Weights of a small GPT-style language model, trained from scratch on English Wikipedia.
Size: 15 layers, width 320, 5 heads of 64, 19.1M parameters.
Training: a variant of Muon for these matrices, 366M tokens, 5587 steps.
Each number is 128 + 24 x the weight over its row's rms, rounded and kept within 0 to 255. Layers, rows and columns count from 0. Numbers have three digits each. The size before them is the row's rms in percent of the matrix's.

# up: layer 4 MLP up, 1280x320, rms 0.0753, rows 319-361, columns 0-159
# down: layer 4 MLP down (transposed), 1280x320, rms 0.035, rows 319-360, columns 0-159
up319 120:133117120143128099110141149132123129171138139159114127071145134088150157128112176096130127111134117134124095113120126152127116165110138103137154070141159125142135146212093174112088103141128140133117184086158103095107134164128163108145093138151125133151150119124128141105152172098119129085141120119123108116108102109113077170166137113112173107125143121143131171090123132103121131104117112135129158137169113123129139123097169135122102106100152104134137143181140123132137147117111130
down319 102:145128141154112145158126122126124200141164135090110141128081163122075151127129081115077127148115127160144137124138156129108134180135178101114130091105162115158147087147114121159121117112169095158147123121121091138132125147143147138115113135134105126125126104106135107129103166079124158156115095138156133127137080159160184101133127110123092095126109137116110140141135121105118095110118149127162163147113084103081098125149132085136142156107096124136121140101120125154151102107127131
up320 107:094103157102159129133148155110147144164107114135115095169124139106159124135145139092129148119115168110159164136130105087144081106119141174157143144121148138130138181149182130117131100091154102137146101114131109122131139144116079150137122100158125116111163161078113130128151138103139148100123141175112103113120148102154142132130129162159165150168153112158110131121109121162114069160172131081141112094099160111137105150111158109130127088141102171160102125170131127095133117117122116
down320 106:145148173125124101119126124131141106123142137141150085117146183148158139156161178124155106135109115118117107104105105118138140131161138110111171130082100107141108142127148122095128099114138094098154137114128158133143052115068102157130134119109124116084154087147118167120152134130136102130114129129129181132087086128107115158143128139140189115135118145097139140075139168181122122131127098120108137141124145132098165138128120137124169122090152129133132182128137151076116135124096137
up321 103:132112103139121107128099158113137120121167134090146097143132121164111121098127167143127112142125112095096125121120113088164131155158102139101116139129119135155097110106096096128142176115142148146118120141119114124134090079098156129165119133144156141133120115150108171141118133126127132130104106138126114139096140157143118120140116153133162141145138145095160072102093161121116146116158191127108129154174144118111179132132121146119079158123143155133131126092172087092118122126125149
down321 103:124124128131151119165166121134095125163120125155160139122119114177106141143102116099161081081129082154152160119176155099101107133123129196108127156117123143142097093150129152112135122143141155127131170114116133125148169120143127104120136088108132116097128166090122143092143103146101126115083135096132131093138142130140099139113102104130135099108149110145189107152120109150104130097123112130118110116102140147114116100160136146134177157110116093157147085100146142143107186126148128
up322 099:148128083130124090085116109153090157090135155126149112134098140107121132159134145127130132129150125121095141106128104132127131100116131090116146139142122115102158113150130146146171079156154154140101082120145150110129102152155123149120111126123098144162141075141106149130145137123084145098162127149133104112107138119116143149099089124180124140111091102109106127138163112139155111148143098128101158139100068134118111125134110134154145143158128095110172154148139195098158149088128083
down322 098:149156150093079147177168127101115127123102113108130106131151107126116115121118100134106152120117110104136123122127125161121109115103124143094117106114137112146154150146155131129097099121137114132129160116092115136130172113100124088132101098103131082099111115117155146131125123136151137154093139141108111144135133154151126134141153158115113144118163145157136137110117137084161154131116148109132160123150123162152159108104151127153143145085136132149126171128141115164114147173186110
up323 117:097130108173108118190130140146114101159169117142143095119130118146189123148088087107135122120130096132105134130133145119148124177126132148134155140125135097115134137121166156130144144103133124084144149147118122097117159141131127172106165113164127109113120126119142136135156160177099146097127128132171113085136079110153101139149117143150124131136134119099115114142119122136161122123163160137103137175112090137116089116108093131086139119142156120141097096126159154125113118093131135
down323 114:119089113103122127177134122120172104104128116120150131112118153081090152162150127171114126116132169111135115135155143162131120159138126135139145149113156130133116149102144129125150102127148113159091128156136155162133155128136158118116094110139146139189144126110147071158112136164126132139136157104108149137160165138126111124121092101085139065115168098110134113149153132118097134107119157092184141123143121163088144168113131109153096141137116126126106104147109094130117112088119087
up324 107:124112141099132110103133127147122105101121158202098139139127132154128139134168108165174142093149081108141116140135121106137130132114134130125131114129106117131152136155106153162148112095093105099150098143109121086122125141118094149127123125148118088153114157173104137125100116085097145121092153130141120074164159133103122126106072107138118127110102108145111106105086108161150103155121121100105131094144132113179095102150166136096131087158164121102140144154110111132126167103150098
down324 099:148135127179090117155172166166137158132112099123114110177133163100158145131083150119140091120096119097121140160136078125098080135111161142109158159123137061045113137112176136119105119122079107095129172109177162079084111118136122085116157098121131164151135098158126140140140116095170133129119122124147137116135120135139099142124133124123081144134090155106112150101131130150115154113101115152096136131156098119115123096118139122148072099140096139115173144101134166130102138154150176
up325 128:130145150106173131166138082103146135203117145136135110147115141108114137165186119136127137113141150152111123151141139096123101170126134123178161130155152160132159139109141154093125128116184132129149146100177109091099117150122113115126123136120121126132109134117173120154137158102145116112155144118074112121117160094146130099116088135150116157078105134079102186134160149123103139120130120109060158115085144116139147126096095134142136188134140108121117118091132097162076132141166145
down325 122:066133136126074108109135106139106089149131146098100127137125164148109135148079086097121117120125123105138165112145164114108116122132158106177097128110112097127142153154076138155161139131158122117117090131160137154111130140204118103131184132157109131159110122086128126123157064161111151120146133119080114103114100106125116089146166093113143125149130191134147154144103134134099117134134098122115140130126145141132152110117159120086141099145105090070121146114109122140153119091126162
up326 109:146111152094158159111091136151145102133150132132094107084136134115161109148124134064136115093142111142110116122092127137155121146108148122142097164148149190100109104125110132148104135129184140148170148140140088108140167141158088143104112179114105152105141140151098159103109106131128110144130103127154140127113137132126126143134103173137133153171127199138116086150175118138176175139160131167098148110164117099133142137110180134123132149117121163115132129148123107141071149114140153
down326 111:127119079136128087086104150146138143092159143117114125146138140127148102100144157120144125167130097112108122150096090096132117152128137113139140101142125162137127121154088140138102123142084170122123123101152094101107148096106065147123108120131174109101130158147115154153137142133085139116083142110151136132110095134150129146108140159096105132128143123070098115138150159096109142143196132144170090155100122169091123089128123134118112113161109139124091117126140152147137150142120095
up327 095:106117138147177122086153147137111104126137122116133124141147172129094105071150121138107112145091143142129162101108150108140120090117123151160137145127118101195088160160135150141142174140115121148094155133166125076167139115157122121101182102129097108125142155129132156168106070111127107102146133133138134138173116117132157094115099119152124109175118129119152158144128092154133142158150118109138139132141114104163169120119094123122108088124114141075120166117079131186112138130143125
down327 103:086151124141099061176123126127194132088131136176127138130125153151113150099134127100116104137111101128159163122092125115160115131127136119093121146146084171101125096086143115159143136110136123132152143128157182136122125125117168135113133092074113087127135115104188133126123154110154146166135128105131126153173137141132114154146151125139115112160160120104110109148167155131128166128151152089115090133168092166141154132132124134163083151154156113145140102133149142137137107131087119
up328 046:115100121155165128126146082134094106156126116123126161120123142115127128163165138114178119135168128137134126140146148173125076161106070123132131127143161095104086093155130147142204138160140115209142107135117126099120099127149144147122130129137124119112166193110151102152150146161156177104167072157154131127104141146131110109132119105109104137167147145124153096099113107101129113107108151171110122113081145113156125153133140158137116167143126146138122120123129099094116146118167136
down328 044:129134107149118128084161147162115145134153108112136131116126123066125159170175168147113093110116154164062130107113106122133135125088160142105148121124113148187149117105138089123137128116095108103124156140111092127103132155133041141110117092124112090143108131127083130067144099098113090129090112171108114130129114119088044121110167120136176125099125116113145167142114108122174124134127183125098174132144107136130108135146110108114144104175152090118142143102140131116109136124127118
up329 081:129134123138162129151119110138068158130130126128132110121129124145128084153137125159114155123154118142118141165094102119154123151089122092141125169162163130126101122153109093154111144066066117086161160121131128148104089153153154130118144162138128101135144107154146132126094115087146126120113092077133147137162083163109119117104129108095141155129137117143135094091121150139161131154110135169091137159121087096141156113127112116107150145127092139131146100120157107139134076152116126
down329 080:108144140116130128149143139118103097132163071144085110162137120052134106167113112124127108157145111133121138157123152148141113120118139137122161120145130140145181133101096145130122119169147113139127152142084142117161181118139081106151132087118128127156107164104089098098178083116122119127126086097081125034129127080117120137102131106112108128100122131123153133134142148107103110110101151097158155150130152121150141148127139136078102136140157123137076129165110116102141130127129175
up330 084:154154183151105143151146138151124090134116136138080119110126108118131110124121155120154117125159101082137080178136136136122111129148117117150147146149114143118096111130170131104146148139097084145091133130162135145111150120121148150132161122137121085105114141117152155152142171174103137151130122143112126108134109087144135142080114149096094107108122149124151152123120146130117150162121125125143107141087118157126138113108173111107152120139103109115136080097145088166093116167139147
down330 079:157143114125142093105102175112138095117104076135148123163164155110117144121123106124110122148086164130128143117133121130138144139135163110096156124150131113161150126114101113134143130143119134134134112115144162149104092104093149144073104148115105154122154145145140101113090117113136124091195117118147096143128128140142115152148120108164150141142109121121095138072101158180125154144166104151091145107144132103099095116107148098130074113093081107137167122113162125102159106129149105
up331 113:121131130112130102137117111112105127142142121094173125102120134126155161098128102131113133113128132102119110100118181160106181141145087131151085126109156112136131116138144112126103133103118139117139106115124086126114142126107078145139125149117116108137179155146151149142136100115116124138149076104132121129131164132148136152097109112137175107142080166138123117187158123110136130134120104110101106139177117120137075126153159120113149135188138184157117110110100158130105129152099107
down331 111:161202113121144136152126137120133135142161088135116142127184122172109130143119077143142119111133149082133117145167132109148134099144094138138133126091144127176126104165147108077094130102115119121089114170151113100131154172133166108093127158114131139133129154119130142160125136131131126180157129139133149119094147073137139143111125120117169097128119148115097124135129074128122164094148114128113109146109105118110131130180109133161114103158134103147101130119168110131150164149107154
up332 090:096139136127094168134146119130148136103094113115124144158130135126102132116133120161190070110096120115118144123090115120058127141108097140124115117122121150155134139163163109135137141155148123186146134138099173136105104107144156055147134161171096137132130132106151131153115113083152105150147132149152146155131098153178126136154108129138091086130133161131124157147133117117101091157142146115150141108159124163100131109104144141144137120137094053144092124112127113118091124137131116
down332 089:140094158149138147140091176171188117173139138119130096126118115133119114140137137123151127131146145124138150114143147098140179146102107126135145154111146103121098101078170140135174130114103117148117113143127145142127121145130141110109107125115118112128109162177149094071115114143123148132158153121096155140106129077120141128113125104147103078110144114133057160110087113143148118141127103122161165112190151096162099143144145146136163099111115109117132115122138109129088112120146143
up333 105:083126107130123153115145146117149118153167120165141139139127141109140144124095138173160112117116177092090093136113156112127144125122141155143136132145133113084135172104159080120115139149130118152139123103164112128111143126122144156057158128146140189145145128123143114108150108138108093095139089116122094120141127133118152149108136155102138144153102177123119125125133153122132104110073127132133146133104121111094102091136098133091115115133088123080116111092108148124141134127133135
down333 112:142131133089164077137137104156145117172119096110136120170143135171136146137148161131144131098102099057137117149132122131167155085159103142129134105157122131100139121148112162106102156121107123150162138124126133089128133149119137116095104120159101168154113133109109095105106108127171097110122165134168141134145103068108115125153108124103136108110157112137134133124147116107121143117138130145143142080158132123133147119122133155085126143109107098097110147145068112178132109094098147
up334 047:155128149143136087131126140138112152125132129161103120129119139106135136149155099129121126116132139095165157159111089085142125117113145146184136103114123139146168114136137119147145114082147143116131102137111154167129105125158136143131120105091173152187166104093129143123137165100139111157117147148137105150104116145070111155104125139126114158141103129112119060106119122152136131119122185107150090112138118135098141080143195110105152102135095159118166153110145098134134122135165115
down334 046:084161110172116160107132135129134134122143127121148125135130131154129133122179078149161107145125171114124093072129132128160162139183120111136113161157124119150132158098119130156129117133116116126131111124127129140129142142144099149103106135095167109065148126109138178138098108128115114118169119147112113080138157148123064086123134116154154154140151133136128181089133098164108130086153118127121114153106115132152115135119082178095141119146153159096130116128100126132137160122110142
up335 092:104164131155124049128122132105123119158154110120126155136126078093159141163129130160130078160145155134094112108123177110116155108137140158143071116148113115126139125125103131159139108109141125120087136147166121110093134105107139114095109133162106112127107094142108148143161146151123158127129148113115103163118122120127139091103151109119093117117104137196157134137169143131121150147166131182117172154157178101138139124104123118102147091108137146127094123098134152128101114157082082
down335 099:142111106178126125144093123071162141162132104094146140142080126104130112136150103150147122145127147119186111108152123128146135086126140151126103118122171142141093125115122130124129111127119112144135151086149142113150150124135172116133132142125106121169127094164103183118153140158159159102102102145128136144171168146114134101143159147112145125121102161168139101144150126143095147124132160156136142104107116136146148139125135118134150121094164113169097160144166169170147082126132098
up336 104:109143166131112146127125127140112150136102134120131118141139144153118151163106140104157132117155114099131181120097170108133084089154132088129126155083121105157174116138132138121145123154119147162136173094074148150148126102093121169134130146099104135117115111162123147109113151127136151181131101147114125124186156118095135184107140135149123137138095130135101101132109069131141104162092171136127135124115121138152176103132111126118076097118131098101163140129154119135150111104081133
down336 104:147120137137125157123153119116126158139097126125120102094102134137093134130116165113129128094122110153119108107117126179125170126124133154165128060117094119139098128097112157090169127140152136108124142108143141163090163178173156107149151112093145130137165096182120151116135121101090092134157124151130081153146173105113090120130128129122135139117101142133154130147101143127103132165156092127132115151124155135119124161126127072117140103127137139100102104115154132126102085116116121
up337 117:107098134163141105151184159144150152119113134127157110124118135117133116109117144099127098118100127143135131138140074097148148113136128114140167133171095163126134107140130143144127145092121063103125132144142116123104135131145151134123111148151120134142133152138180188113129169145145111162122132114101112114116151149140131099116158120146116122120128086153118114182133145139110151175144102105100165148092070098121129123131092146119179132117106137083127132190123110130181113078135128
down337 110:164120121137150110128082092087107102123120180146159120123113111150162122149148130100123174185136120127100113130127112130176124099114139164101133135092116121118131116150157087111129171167140100124097137110149137124127114140123161078137126097141121103167129138168084088152124099138149154162164110094175133117145089107090071121127114127160177158093116142127130154100149132116123087083111137158111129126138142144114130136158120122147143130113118135144116110162136123135110109096092161
up338 103:123121177139099132137162164134142088145154131167122148096132068125170153096146121065125128131111166142115109153124147146137166146104109148143158169110130126154118105137137113112168150145160103129138134125118109107131064128112189140161138147108166145145143084127098128109092138105132109114142120105156106134080138146144149137122129114121139181124101152084117137115129147116085122113105117150150132161148127096146132144098141138130121110168148123124104099121157120125161125125148076
down338 098:172139130124153118138089094133155175119149131053135102119167129109150076145091129143114112111119094175161132121099160151116152151133140166100108095111129107132159111088109138140110147144088121126137120127138140129110159131124147136079136108121099108125136146142116120145151156107113137059109095107093094128155122122108099134130087136143121109099159119156171120151162147147139096082099121100094116082108095107153136129123103108171154133081106099128139133119092148150137155159105177
up339 096:148187198107156132141160150130128126155154106139125132135122129100096126134113132139139160151129099085135115104174149151124161156138136166152153159095111098163106102110117118160097134154122130150171096106129157157118124123106160159129138128149098153154117167129102124113167186131102128140137139120171159152108128122124151150140124087138090112135139130139172141128132121114134107115078095085093132139114103132176131115127170144126122102179107126112150096107122148118106121138107135
down339 099:129111173127131154105125130094147171134114122119110114105160137126157121205086118166119130120124109134173126119138144125102120180137075130099139130089123143144109139130147139090123138154124124100161186139168118100140117118068142112158112138110075135126157105192116156126095145137144114139130130123106142140139179103139175142084100084131148161137124127110121176138176153113092116164155106096121163145140110119110090100124135143175113141135134082098111125134117171121119112109114088
up340 073:123134182147115140124135114155123128088103095101134117133154130081154126139137116115074142128114098121131103154102120168159139145141139096160086143153126151128130075091115118132117160113138150127112113149153134114123193094152100107137127134110146149106153112135187116129154112147149101113151148147128146147136159136113113103145128140160130131117113163123099137133108115100102153128098124115165124141107143144129149114077160138145137143148138120125189173167102130125136102122112115
down340 068:179145110102149161134106116118141113160154129119131127094099130154142146113132118107156098107107185110094118103132079101129104112151112096135126118104107111098160156146156142124122123147087137150155152125184139109148114137114114127129140130087135150115157144125071129110101128156140085166137164124119073097104088133174105118097110095127147131130142124156139132168135138177178146109106105135117094157127119121111133141112160130099166097129128107135096116125156148139148185121129143
up341 084:140131137157148139119099154148109147138133083118159131142129095149122141145156070138161140094149172110127129113098096129139120163092152156143076130152124117179115131132146087118108116095118158163135146118145059110171101101145137150110140086170125085126069122096120109168159125159105101179181100090150138160111120155161149150109140117167144099164123133160110094164164142132147116119143108132146110130089125104140140145076176112156138112111158116125134126125128107175135140124129123
down341 081:133131114124143133144091150150125148152119154136168131175105088136135149114156095143119127134163128115126145067151107114170152163103140118121123130121119113140137121083148152135139191174155125096129124131112127120116097127148077093132130137173079078160142161106134135118182095143094170151102131099101156084164134133124136094137163152088147128145142133124102131118135137100197181145167143128118109112125107084120125120118106112082129105111091155147155124132101142114124139152140133
up342 095:114106105114126101088088101130068131123096156115157117120106116111128135148128092130149175147158166135097087190128148086130141153131120171136110121102133148118095112113142134150115166113117140127130116102151136164134132113140146132123090091135139159099104096148120101141104155098111131119137126195102092121148126135108152146095112111120162182128083088127150159090111177127143154099157179111127117096134136146117131146104123109158126170129102113081085140140192106109145164092109122
down342 083:089150122132133124164095123117115139094147109145122132153110143159106087104137116139091150126084109057129150143153132132165134109138137066103143185160119103130147145123124144128124134144118124129136131061172158104170125120100125156170146113147123106153123059127141138110127109145147100120120145109122148129087119120175095128147127132102117107135093103131130108153093128102077147131081129129094118125101110134145152154151131141130109106130089110150164132155116114128134140103181123
up343 088:117089081101142153142087178129159099163121162155131114119116129111121135115175088151139120104130153153164121131128137089140120145127095126170126144162103135141138134116081149133138134126139142165147116136148080160124118164076146094138079198087147117118122151096111129148110146100116100126145144113139130170080080107138152114106151127128111127136099151126169131140142092121115106154134155160119123137123202092154136106102155126165078108105112114174121130110151162108159114138124110
down343 084:123121127131099108120155147166109128115145112140107125125122148074143095101112129141105104160159135083080138122117129162140160105143136165136105092143089138100157065127135111149135119124107082084124125125107117171138110137112139099121138124149156122148097112139131127085128110092120146098140095155092128104088160123113132149123133104133157101144112113127066102135114133140141161104102120148139091116122107134169122176166108164146170113123137172090125115143148110118082110143112163
up344 069:122158139092137142118136127140116112144097122144120143087150171117102107159114156108143131130075110150098136106100123101175116123145135105124132132154125150109161104132076145109092124139117134140148162162135133150136142134139089118146141112131108132120113131121101134087140135151096163090168094106122088109143144133089124123135165096095097151167136116149098179110091117097152133093127150054128133173121116131163112111104154103119152093074126122160149128081173115111087131149116128
down344 068:112157136153135130107122164149160090144126148127131094145125114140160126130142138154117127101155134144101119134140152122102163130135116124113117106096136107074122137134143176173112112107104071154139129135123128165110099102138113135155111124114114120106135146153111102125164128142158120144096144137130096114120184140150139166129139114125185117111105139132147119091117145119099107137077168126166109120149129159154144099117124057124159135108150117191120168094114113173109120164120105
up345 087:133140137172122134098155166132120097119093117179122121114140147117128171084130139154126094146141104119184144142143081153138132138127118068148109125147142136098158083128077125178105097125132131122122105123100158135126167154084104118107103134146128074095158171149108121105106099094135112108146121124128146153144132087138173165152140116113128130135102123125081112090125119123106100125134171112119140112143125133159110086162093119112116143147080114148132090083151127081162125128122143
down345 087:106097121132106131177109095142142115136129091101110092156141117119100068154142138175140160129160114096096123107142121118133181087127131164140118116137121098109138141111145113161139151135107102132132126139134143142137116135154163112131125109111116189159094152117106145137114172119154135105135106143135140122134151165126096145163140128128115094135180100111144149141122102126086143092113088120133118108110145099091148146153148202151126115143178179116086126146123170145145091112175146
up346 104:162154160141112152169115106101141145121172093141138157156168113122105153131134158126149101142092096121115148108058156100109131104092140138135134157147148082134155112161130121153120116135150111132109123146119154134138070113112165169127112143133125151155136080097160143093175099101115137112111127111115164116131122143096115126132137099129140119111095131134124142147107142154173146141114129118094109125116130164109129123137129137141120140131125146151140162135097127152087149065097134
down346 095:129146123179177119132132121129139105157091146135079125122124116107129128125135105133154119138145156115114147145103129145115128161153106118135140111129143112122085099112114158105137130138132136091136119114135107152129137082118134110160177127161105142163138166136113111111095140118082145098151136135149142142086115136173092111100121129123124139130113162088113103125134109174122110123124135138119145125104149087172137101132155102121130104150103103071126164146137119103154155188142130
up347 095:110144190107133125156174190150167109132116141111122145133128123105090126104109166157139109106141149123152154124132110129137126073092126115155118181141143129193142130197165117193131161163133104194105138114151090118115125138127187093144107181128141158138158150180098158172095138125100112134153143113116120159151140114132136130109116173111189114155137119152143136125142091091155119141109146141115094114121177109141089130158130087127130123088117130158149146093147107115160113127131088
down347 093:111162117144117136088139138160132099164088120155123154170162112087107139125156116082121137092154162134095138081166092124153105079155126123160133126109100134153133108147109171103112086132142138155115125123129125123118123096112164117160171100111150062150088141099148084148142157120157163129168127191139101169153120118116104100106134091145098111145132082142138140152143156103155107142129141109131110120160115096137150144134142131141133126134134138188124106097130112114115152168103164
up348 127:080135181096164162152128136158142135135092111072134130127109102153163172089154162127093089118112146149134116118109152110084158124162151163173130092120144134099197148184121150103161127134156126138150102138111154119128081130167146109182124150131113155144128180153164137172135152142103158078138142143126139087151174099120103143105127134109139121096121062109141104151134164117120117125120148122144127126113040153127145129135105127143109123134086156154114125130115125120109092111128124
down348 135:157124115088144135122150141079128116187105147163110109155110106119077139124091114106160124072139117105131103162116113100129105138115126113136176149152101139156106082108164128130134110116103140116130129116141086139173151142112130172170121131108113074155135108090134092115092127118142129126103117168144184124155157144095111171128100116108124165153130113155082092128107139135161125140117113138120090135136180104163117137115099130114119133113099114167148114134079116107136142135101113
up349 118:095073112130116145110162113113157139102131144133133128154105122112131098193088144144140139140149169137105139133142110119106122132123140116156134134066148110153109135172082088147138091165117113082111119125169137101144110114115106113153129123127175162067140141155077132150118108155126129147146134102089158129100096081163165129097111141121104107106088167160124137140147105104082162170172103117074109134105153108109130050138130124134114092138121144143130136130077162124157112099156071
down349 112:110187114159110100128119150116142188174145110140122140104156127131103149122066116120145158161098065137178117143107138129130141146117126140125208120124105158101133121130142132138134194107113137118109134146124111111116125106139155109102137097134133136136100146146139142099093133114139139129063105137187085178149152098117134119193121141128115180099126152122111124139148107135154111111107116156127154122142110095121151134160133167134115104116085111120113173133180157114087169134141155
up350 100:094075115130123146129107135194098165152105096165158096117134138087142149115111085121095114142135133132130132146107105129136147133085107143092140104119128145120196124140158120113111113119145125082132117103095115116138120136109122099115109146142080107112165161095154133120109167125143176080154088133153132168135147117088135120104134105094119088147094143105139070132097125170137154127143145168157156107152147116089113121146112146110151141132130122124197081125162112145192141151149131
down350 098:112148148102125115103162137125128112114120102113082138104101120146122099108143126151109109121161096088191087118107151124129142104134178128112158162104130143144098140095127147134134183105141116132137116132164089094139092170143108110142096147152141138133132125139123103165144141112139105104145095170147171146157164123121087140150178142128185165156103127146130146120131106155134084170138125122108118109090145126133142158120152130148121168153155131134088128135119124158140126162118133
up351 093:135129120123105138134155124101139123117147122119130070097108103124102135110078119132114127081100113151087143150114154103092139089115113104098144142129132141090111104134118080152138134155117116181120107141139102147158150114136123073100160134146128127176088137090140154101093141148145134142135109135119079114149129148122110143118136118114123112153142149132149102141137090115143147136158156130153116101098093146146094071161140137065169126095111167085145185126107116127127148132129116
down351 092:079156114127145123115097132154132113106120160176106125121162125117113175115181165146132131152151097146166160118135147138167183170155154175146088172108115166144148094126104137095146109094143132110113169135117166103130104116119116142124097097097159151081124155120164158122147085104077124129127130142150142127120118117146152100110104094161122119121136098131119148102063139162115152134157151114106122138115118117125117141118122128193139131135157086124146109136172150144173139154143153
up352 112:100155094107140149113142095123144149124126138120122107136115081135132142096102075103155111111136112146150122168120125146136124138113114176097152090126147155111182150092101154121073143121110103153157117101135084121088144138150105145140129115125100138126141125139132136160083092128100134131134157125051125118107145133116134144127109094147145174185147126169134151139152097158147063140145117153137079165143101131145113096128146120133117110141157138139145086149122147139159148112130093
down352 112:117118107166150148117076133148094169102122155138137140130178125157134125136156074099127131113119145105126137098144137061096153102140161074123141139154138121155129093138158124131127147106112120123114094119094100125155096138100139178092135124098135142117136113120109161073129146083141126120138067122122132151131120127093104100115098139119102143103161124101133125117152135099131192133088124148119139122098188116166162146136137128132080121128120120106175142113115139103105110137097149
up353 087:111111112086118133129104140116123139163127125101158131105178093112166152082124111131086119114136101136137095112137124111138075151145123155185135159169109127094138132141108125133146088169125110145104137132148131129083143138115143173156123165121136119126152123132117141112104136150133125153145140130103116143096129160130121116108083147133105082152139171139160111104117129092142112189158149119148092128105143128082135128104116161094097154117114107094076111146137121077116107142136173
down353 088:154157088153143161133113123143147097093113166140140084164146135110122168077158161159133124152152093119129144123080160101164141120139131128142100114140132092094145100113155116125149120149126130115137155111129143133156096117162137097158162164083175156089169150117143155133127135150120133099133122163120118143148166095084114136125078075125138131132133176118111089130097100123165122128152145094132107053125142114122131113101178150160117101126102136142153153155164163122128157108100168
up354 101:151109138101130132059128147117109128138143146091104122120142117096116117086165122106128112091101138157083126117128106096177110123105122130117154165108161123154132100122102130149093131110089146189077083145142131119114108114157144156109125139123118159092128136095174089114142156142159142117155093168089136129103111119117161119181115127101120094163128143129145090151120104121126120134129128142152153166092145132152132155101141144135161119118141140116149118166143122161137112130112180
down354 094:162106105140153118164111118155191086131159105111160150113135103140112111118150112141131143181127113120132153137100123165155138111163123110108143109101111128101143141141114133147113138149118114114138130138139130168165171153153093072111158141089171067141123130133113133141160122137115113137109111092179114093123106130137105121128128131134144156166117153176129141094120108142143173123143114115119132127092137105125100094137157115155095133122109089143147116070104084141154128157104089
up355 113:084157107149140131142123127129140132112173132108117104099124142098126150112117114101126124123095085113135129128165176147155139115168085120131125125133181141127109119142157102122083115108118152106117157156063155116132114140145120129095082124150122166148137140134096108160117133133128168160125139155166116143138105155130103116115145091160137116103150082118110130165172165169135106117108100123087145088121130102111101129120115099137121083116141140168105089121082116113143136117112145
down355 115:103124155108128151117107123086143145165137100130152156161119132132136084125100128111162146154089141116122123153178138099105148168150142102097145091107109165197115103177136099133149113158124122126123112155118136094109174184103151125113091116100116160157140146146143126142126135107098141135165154108181129147166129107148076111148143150125116114145155152163134134185085161127155124110160090157075114166122107149127130095107134150143064141111107110098136125129133128162093098106128139
up356 113:119138134147122174175116088160080108140164152142073117077126112107145167133091107107121067164164132157137154064138112111127133160086139127110088153128148114140145081100132150126115117117164085113099138126165103151138125110142151128131117122151106147150133104114104158163105148156122137133120113128134160119131164143161153125162128132133137123181141122120119091164143096129142136154148143137131121132089123141118152132094123102118113100155146135133066117134109089116102127165095135
down356 107:154122104129125164128184163122104112161104108103124085097124159178121097147128141162197148089142127160141132130100118149117167172200098162136088167147113110118137122147116143130113113095119112104120122124118112106172135183156134115113135145113118165125121100168136113145131169094123114105094118115174152105139108117159145123160088122120137118150119131089133137132181117173152132091134167157118151069147143151140146118132101118134122120113181153110130167107155120097141166171169140
up357 110:137127096118154167106103145081134098070067155085148106145119163118118151133161130108154129099124090103080113126167170153114144142145168155147125118120132149139115145102131122083084183131110106105151122105145124113135136131117122099118133074164125130149155163110094123167168100150137076148150112120153156102093144118136112109126141120150137101122127119102152146144134121111182126108135057125161133104106128140115126167106134155102104133088106125148113095098139096193101152066128126
down357 112:147140138174096150136111087109126079127132143105128092129093121096150117102128118098122166081161106147124123144084154149146156077144139145102122098132129120156101161128104112123133147148160121137106157130129122100112148163123094142131138094151095141086144109090143129123121148155168130132154147135089120117108098085116164120131194124172118136078106145135105159152111134157141153125093087152118120164105155108109109106098123156110146139139149151109131128111108124130097102091114087
up358 102:145117113087170164124170121141133129142122134094141129089124137141136167165086137079136143120135127109122126078130114146168149168112127112086121121151122120135085150131111124120145132126145105123091109179110097095062142127108095115134159159145110154156153141071137151148127127076088117134144143120172146141111108137140142148125173093113133098142129166085123102123107109079178104133145064097114145124131145138094101117169085151165139124134145155097097116138148131143090126176131130
down358 105:150136132160115127165099140123086102120120140142120153087093119080110115112115188147134115180148165117098138147163105120134113098119122147125130151120143142115110150144119129118125140118173128102124150136141148096118132119128084115103115146201122117150121094126144148130151162163152124159107133118163111142152150041112142144139152146135143081140139135151170110131174154089124138150125114088132153138131102119125122095098122170139096123116113123103136117177135107113111134142122101
up359 055:102135138146128129102108114152127122129148111115145130118142123093141156126159132179130160112166137126116117132077076146172156103140157140143150095147158118121142096113157103144123123141110122110146128124149150135124126089069134157078157148111129115096115097153111157115118127145138100134137119147150149082126102114107114118140126106096154161152129149193115132151169137124159102130104086131096061080126138083114140130117130133144120167105153116095138144165083169148114143120106135
down359 049:096132142110125144155105122090089151103175128147148142121094128162146123120138138108116083177081163139146160126158091170118109124108135150087154142104117145137153121174090113132110169117123142118128121093088064138135135134167118159130168109123102098077133102110154140116126142112113140144053142123115128137132146124147150145111111145100078100122136112110140132119093114144083117155125096132118148119144110122133134088144131109101115088116144139135169137097128115155164144130124111
up360 046:103143132131124142126126132142131121100123158114119096126128130129124123127122145161117104139156142080129137134142063149123157143114093150146096126123147068107125078147121072071156139150160105179130166135084162159134121106108134141130166125156096101127108170116113150130109130124122112161139131143140088139146148123117083125126141149117094135155079108123147121141163120163123107093111106102128175127101154143121139108087108113110099139084144124126100114129076183135134123088144116
down360 046:158132176102115123149161131149150154175159113155166134165118125127137114119151109144142123132117137133097112120116107139121181126121145138092096107139142119128164113129153141096158113126130081128146130070136118111103104162093105144169135095111161140106152113140104113136163094134175077140159150120125082153157123144171091115115185090118130106139088108160129173152077125138140120168137084097137135157118114131125096133168134173085121099176140116168134107107117142096163110136181169
up361 115:131112140113170137102118146136138156108135105099179107120166114112133110099140101135103135132158090153135123130164132094133141151113115137146099114128101150166132090130154155123146115123127126120079130146165159134121166135142162145122156151112100150134110195185121136145153143118111092095146131155122159111142167104112144131080147123146075138132177128127129112139108193108109103140166111112097124143137118135132092147148103122154133125169132073119137124111124127142108109119120145